python train.py --num_hidden_layers=9 --intermediate_size=256 --vocab_size=8192 --qk_norm=false --bias="all" --parallel_block=false --extras=["capped logits"] --init_std_qkv=0.0625 --init_std_up=0.0625 --init_std_down=0.0625 --lr_head=0.00994 --decay_shape="linear" --batch_tokens=8192 --max_seq_len=128 --train_tokens=105500000
Each number is 128 + 32 x the weight over its row's rms, rounded and kept within 0 to 255. Layers, rows and columns count from 0. Numbers have three digits each. The size before them is the row's rms in percent of the matrix's.

# q: layer 3 attention query, 64x64, rms 0.203, rows 0-31, columns 0-63
# k: layer 3 attention key, 64x64, rms 0.2, rows 0-31, columns 0-63
# v: layer 3 attention value, 64x64, rms 0.168, rows 0-14, columns 0-63
# o: layer 3 attention output (transposed), 64x64, rms 0.143, rows 0-13, columns 0-63
q0 116:109114113149170175167144092071143175112124115119110183141187127134091193117104159081160147116124168048080099155083131095117178163164142120133113173111138116088156107096069136152118135094132143
k0 111:142095057116183127138170156133100152130122146124113137128150173087135171124090164119159161093090150102177177129119098132065087153126081175111169096080097169099168103154089139149066148160156141
q1 089:181137121081080108084123135143138079170102111187172095120120130150126060186123149130154156136132115160125087176154144079111092140123121152112093113141124123094136075202153078094141136106204126
k1 089:207124104099113160113100152131093104121128113177104156124170106141162112143112166166069147142193167138140077128144095184147118139146133104138077175104169051131150101142185082122114133098156087
q2 102:126134146122087195166102136146092112127088188132175111133125094162167090098130114031120063166137156182113140140171125101132119106157148108158125077132132164106122115130170192099088145156088126
k2 097:129136114148113090094121095162106093150097178058155041129131130132188092155178139121149083101150146110145125154152114158173122097087094175166145124180160159157144142168130109113122117073154068
q3 105:110158115150161108113141072062064114085113137098168187159115114108157161119101130100091159141141143163076189128180087131115116131138094176117139105089120157101080132155143163116221137135112143
k3 117:130179108107187129107079133176138115127156125143171099170086119097133131114116088129109113115092062127060174130143083186129059173129086135107090133166125150148113125195117159089181150136125153
q4 093:134124143092090169089137143147165094160134166140147116012155095210119131135114154102129124077163150137144196120136175137145072101144103114179084120128147127136160138094124142108064144114117124
k4 092:142132105191134055145100090141138143112127149123164056115196149155106110113168162081098174150128151157134092119116101152198113079077156147165144135108091143091164123096182121113096100122137086
q5 088:037132129113147112164182104132127110144114129088073125137173180131141115098137193168140104085110187117144142141142168160098044144112131131132170149136155144062149124124104104137185142091086133
k5 084:109123161085094130149119136108189104092137144168125194195130147119081144107122145104129145177173136128163172105118062103098126151133156142118155140103060116128155103086140169079146093157052168
q6 087:137123189119079107125152147114142142183134056148096106120134165070087137093109131145164140171175098101119072174140150091125130096111144117136128155146150117101195133087160066123053138122172164
k6 105:143105096110108168129138084156073181083102161129115174148148164172131152130190141127114114137164195113143056034111075103096123084165134114129132186096133116095129128127142138160133123164109111
q7 121:160148119091171144066092150214149063158104141131130089074118114127177059116127097101140072082137106105114141125147142161150105140140148119140106089174164124150129121147167128115206117170129094
k7 119:126153184126136112138142131081141142124141098131119120109139154140094072145126153177136103135122140119126094174072132126164137137121136093146043187205110094137224122100158097088140112075121073
q8 091:085112115165114057143170095123107112115165124132211091172086109186082177115165109125166137157110090155137070157121140152104125138109097113163194110144115093117146103134062114135169162112098131
k8 087:151072092124089137142099174193174165097155143086126128136121042125150150093067182150129088095111108161090212138118126144130146103101149130137142131165133109179115138105061131164136135107137130
q9 078:152128116155132078128106143088140140117110076171201155091126110174192154122198152119121144129090105135169085122105079089112145075159159184112182103114086178133087101134130109124119117087116172
k9 085:085149109096120180120075165171109079203130169160191096128139138119160100116076121167123068145111151096172157113112163072092140147135137112089106114090151138139098142167124092161153068110157141
q10 100:140103201077164120135041071153173102124129169169144164128099134128090177133165106112151117110142094158123106118098101104149137076067176145141146091102158192101120164138135114159111103089137148
k10 094:129133128122107103151174162159063178136138098176149110154112138143195074134101117125137123119094131122145115103146138154087147164101128076146178097124053064148117169088119096146193072133154170
q11 094:124078134146122133165126119089140060067189147157126140150184191122133161104091124107112186148134160113172071173077134122103165111073152142083154173079125142168117089100105121138098105129138133
k11 102:162120133137143141138084177176123102072132188094145119131093174117147137063116138136158147150126182107119136093142170086092157145083122139066133088098099116108171092178106110143122145207076163
q12 093:115092101161176112171112147120135158109153098134140116177090134143062162056147069139151127152097155104174124072090078131106094149155106158145119178126104192104071119143121149182124114132170165
k12 097:137138130124098147103131121155149120145081135136154091103081130083132143143144119114136141136106112140105188142149093037126097134191143096081136089125129147147134198155071100185097143197131209
q13 102:079124069129147110130139086188106126171105138082094095117100122127175156095135171152105138122092191089158170108148150137105079157121113165148160070167136140142118101096111099197134138124212141
k13 114:133155095126107147113178190111199124163139118135152140121096147147064103130124092093084109148055176177121184147145134120140144123203117103109131088151112101159153094106095175075103147120160091
q14 093:128150103175096153141060083099144117125078167107171127151164097172137166151178131114130144117104155126203077094158088117152109108138061153149118117133156138108042165119107122141142112184092125
k14 096:153138112129104189132133145140158080155084161163175101126111146143127109179119120101161110122144024141159148105191142104123136193143138145065106077140098140188155111102103151099078091125116144
q15 087:132132131158106168071111137127155127147150106126159069133137170124105091115175195135120095119060139102172178112085185197109117108129152156132103096182134138102130142055085095144081098152145130
k15 084:132131128178132141119149162159165139151122101125102123074183113167116164205102081069136128119133174130123130110152112119161179057156172068154110076130101165108117094110139125155061137165105089
q16 095:125151130086142115148131191093127097137120144114120110085098123122106082160103117135121122088127138126144094153127118182134194103177184070185118155147117208147105125143141179175081113123068064
k16 103:051111176148143106151160107137133139117124155140057124108203120099165135117086132106122174169141113127155089157106105083072155068097155134140153138139155130074167143097142098102167200101118160
q17 098:119122154101121093132100153124184104125162162064142165131103171117173212090129097109128178139111182140116134166066154158104157083094119110124156154166087143079080117153093177115103085121137101
k17 092:088098092127163083108174148132111164133119172073113089135158160130119154089169108085107148208085126108130171103167136089133125108122111107104100104172167144202118133171089098132135154122073185
q18 093:115120093118093172141124093079095131127168202152116201162113167087143085127137087076190159090159162112162093087084142115125133157161111134122166135119099126092143113131160102136096119079195145
k18 088:206116153144130115116082200112121160098131106099146147134139160187158181086131184123115142113124150080094115091152108097147103179140081118104146053101122086104142098134126134159108099159188169
q19 083:168162159122071124126068049175106141082145164098140092166137041143183156127139087172100163148138099145097161115108105152107093121114121184170161130135147136112135125109186140141110090131105151
k19 088:145196172133173159152097126115141169124120094139184157113049095122140123106126133129112116148128161140099128051156104093165142132080131121162189097163147144154066146097138141067179098120091103
q20 096:167147089059087120126141108137158052090108092129160140145142096145134176148141197125124081095120117136103163105090149150113160116147112058101096121148167079111145156159205126121169130169140091
k20 088:159118153188181124144144124116139135067173137172112153179173104090151087140117045175139132159051060121123087140159105147172104117125128108139116156125138162124165096152151131106107083090101119
q21 096:155155083120110094128167166171181166113112144110135114105175119099126148143103123122191139138094168132117077142088070124155141058158124129066124094109186146117143094144123051165084155127182131
k21 094:197087100175069176113152122104131144169097108127066146128199168163111091148135166143067135122069130162126139119128157072113142102127060067125120136101140130139157108155108165160113111137160145
q22 086:190197104146098138172208100100060088141161154140131134095168072081114176114109161116124111088078152143137097120142116126159085142137157117146109132152086083121150161137091118152116125197136141
k22 082:140124088195121136101096183179134175137126145164080124145093106156102150112130104134099140058143090126099103119144104074130137123128093176165113113088136124165195187194152161089085121119090108
q23 085:140133096146145125136109204177089126084154172111141147077152154179174116134159144090084071103071143110122107143199136121149175105074120185124115162100144161109135153148117130130061100139109093
k23 087:083127135164124093134069131082053074110103199161147144113206098150136061137180113133146135099143155134168138142155188146116139131154067115132098111128126136130080142178142097101099147135095124
q24 090:123166203134157152199116107171143148071128086153154153173080100116115106094111176123141215104125140117096140104138121094115152086116087145124127160088065148135064108101130134145140119083118160
k24 081:069155141079111173157174099119120098176161103130197130121099153080165198117122099139071082151161146159089155107153110117123117163158075158100162090137073146118144106172118096146142105137141169
q25 101:116133146103166058134162070092141147105146083160123202163156144125083140129162147114149139139123135103161094125104137109154137082120142126115127135129106202179173069126112126089075151035136140
k25 101:127071142166134169103118119114093163138163135126142113169169144116147163098089157180147193175152127135155142099106124132068136102136068154073159166046092089113065158109130123166105105139136096
q26 081:109156142069161139193100138103078086081181143139069184145130159087103122163085141132139134159123100104188165169110164106127143064173151105101105139105178115144124157148146126113107131112111062
k26 081:145089119171183104132117087092162151089157145116060145189126136100191162115143105142074167127138085077169136110126174154072181093136145142132123104087107124074083138137118100121101158122132180
q27 102:121120110080083183185141186152177109093117134153136121138143112114193102164127097132103136144095072143097120115128162112160084098154140117198084165121111176088127132077136150138084126091184078
k27 096:115131133141147077149123070107116106179171112168119080111161147147115152137126159189107181096172148143219052126140096150151098154109151117134185138148131091089094087146101076111116105137101135
q28 080:088059145133112094140147111122147157083141118078086131166114157171163097157114143079145068113158101141133119169130158151085160082144096119141139108102106154172196129191086102124171139175070137
k28 073:123099174145111130146119134142085060123178159127082164140097174111129121075157181108173106131157094136154190123147124153165132091131147050134113146143129183060099132128145149143110148057159094
q29 082:084129133111108120151143097134079131143108173161179105117166118134160106143084194142113097138140123102120167150150081175124111188141172110088178137122087184088172160120073130091123074154058131
k29 079:105153093170110146156159145122153077104134169130162156156139045188140136092084116068170098087126164160116142086168101124133098164157073152180093122101136087108080146132178102098113151134109140
q30 092:172122127103123122171140115066116117113132131117151084137148191148117152122140064116130135116109137095130099087119174112161153175106107142030076102129088196159123171130138157153138178105068169
k30 097:109129107109172121069078105103083068131119152124097122123098093077147151134099102101174196101111113165106200146128142135130164141145143141095157076153167137182169103185137124145119102142203114
q31 112:201097084166111111106072145143168158105115135123133133129067078162124107122104169139167053180094142129103112144164123152136103134119091171151119120136095098202144139161139162139176075154086101
k31 108:151155086100122149106134165109114110106139077173137121062131116154156101184143095123171095075046099178079119159140133151178160117129159134105111165160150164081120164111146107100114190079121146
v0 101:213101144118136106127085129110122040124111181074156091125146166158143169117144181105103091088176178184084148168119105141094113120108136119107102150124155148073114108119123105130172138172145096
o0 098:081116178117110139155207085095156186093122082143105178151115124089112118137106094144157150173087129136182113108084165115134201083160098120106145134116085137168148134096123128116180127083101169
v1 083:099087136168112135141200145142194116135084219146123116152129113117169149155115149087106132076111073139164117149102127095145120123091190150105102118087176149065148156136122077134119142169088111
o1 079:164157157112175120111087161121137166100144069110110161103099177126099128093154084137131128198117199164060089100128150134161139081124094109082113184182099152143102117136130177133156095102158134
v2 099:084162199138145156086124136127106189115183115092146101122111141154068096106154070118113143096212140089158127119142166169139121096108113070113170091108078143178109101142105142166124152128138095
o2 112:130093020119126081142143146139134121153119146142064169137195115130148156165074210160136102138078104109076136185117110108134140143139136140141100120147146103075186109169122119119127148088135124
v3 094:097105140146118147057104086094164066123116137184113129141121174111154102163137174089139162101063140138133092145140225113100120124150103132135107142143131116155165142118170074123144080177121190
o3 104:134169127141140113157136146148128147093103110110188095112167112063114189131149052144128164144132136126039138111120027118139140148125124119120181176136128194095083112126117168162131138111118138
v4 085:090134109162088098165148144158072113085175066110125072173114117167078121180172153160126178132112113108075110101114100088146175098117109050118143134102108130137158158131114140139162183167144115
o4 098:092074078089169151113072163090167154131085228107145150145174095145158150126112097118161106129095132125155166106134136144183139163133133184144132105149204138091131108127153114106098110085155116
v5 084:144138098122129080118126072121133071139130122173157091161119140129171077191202094132185086121127156078114187096156112135121123084166154095098084165072105099126141152109135154155119114152182119
o5 080:101095108116153133128117155129137135080141158135169154128113083095090185109125151088087161133120138132150116131095100149182151114095072191117195128151171119134098093145149077088184123145033159
v6 086:155107153118122147112126103089128067172077140126108090153126112140091123104055186098152144128166133181080136188127165119157094130125163189129148134108083135153081148111174106089096188158089100
o6 081:126130143127131160160166195128166161113145119101179104117126133075145088168169094169110125152060153120150093093088133099061169196159125048115101095119129129113154115122097145161105114150103174
v7 081:151192090164134140099091160133103111100180113119178111169091096178125105108146173147100129112133107141162120087147141149127172105105062168086105101156166077132102149188073105128192093131097127
o7 085:099090136117133125098130081130106198127104149153042148122190155150140170116128074163159146109195158143142074162133066119107154126132163079152121192100126132128153099100173117124124139093129078
v8 110:169134130100172142086104172066096107078037169132173161088160160135145125141121143129135119117148147100113093154134128114101162164112133120099102154218112107097115139055118130109164104176138166
o8 105:099104151165084155112179047140165159160165049120104109158112113092130144131183155133144114172130124176132130105105122133119153031165119073124158129091141190112101117140134119148160158118102137
v9 089:120094119084160134171116095166138137129145150131123118107152168111151147129182163124187074105094128132084112106113066140112123106081155111102084156163055110061202130152149091137130113198127155
o9 088:158159147152108115097121125136158118100112151120098135105127051124128128179143089076076162161099144136153126160116151095161179059129083123126200092097195191132075135149145124076139138091122141
v10 114:137142092103127112065132078110124136159142171137152109123119195151175160052174096090154137102151164089131099145133121092111138161178099093172067144140188116143099116092181138117070122151156133
o10 121:142159159150153100151137166093111102126134104152174138157135099080136095153095121190126094129097077123090106137132113192167103107100169143092152163112113168104111212112070122180153092134057147
v11 087:094134106141169134140137179135093169101138153143133130160147072092120130076112103156196149103150102112145110151090099087175143087102120095055132094141150069190107143155194141121194131118154107
o11 091:098121109150195153107084118133098144187123105125112130127162151169095142110058151114073070137114179144118185110168078162095077180135122117159170128144117143087145127114091144129058104127112176
v12 099:061140145119100147108171126169139156109175144134087079127117077109055130157137142139097155118103139124167133131151120126152126156094060083161092125074128206131177084144156084188120116165146129
o12 106:179113087118174057131043128093093124085105163133108150140139124181184146112086106113169147118118154123083169148132116101143141127127147153138147131195119107132058151141098201111137133076146109
v13 122:153088099158169138132122119118088109134066152129095171128090133113090093159141107063143117209170126123141153191144112102132083150144105122092173159151137172064126169118176073103088143157103128
o13 109:131187135138147117131148116126199162156184118121117046087129117108110145094134146175111174098096127137124106090088114117136158092151179129152101064126137092173118123075075166173164104110085165
v14 093:185184129068048141118088151144150128120160079113070087143124109116139201072093135148175134118139156139084086136127089158151121141183115114188138130137122128131092122138163160173086127102118142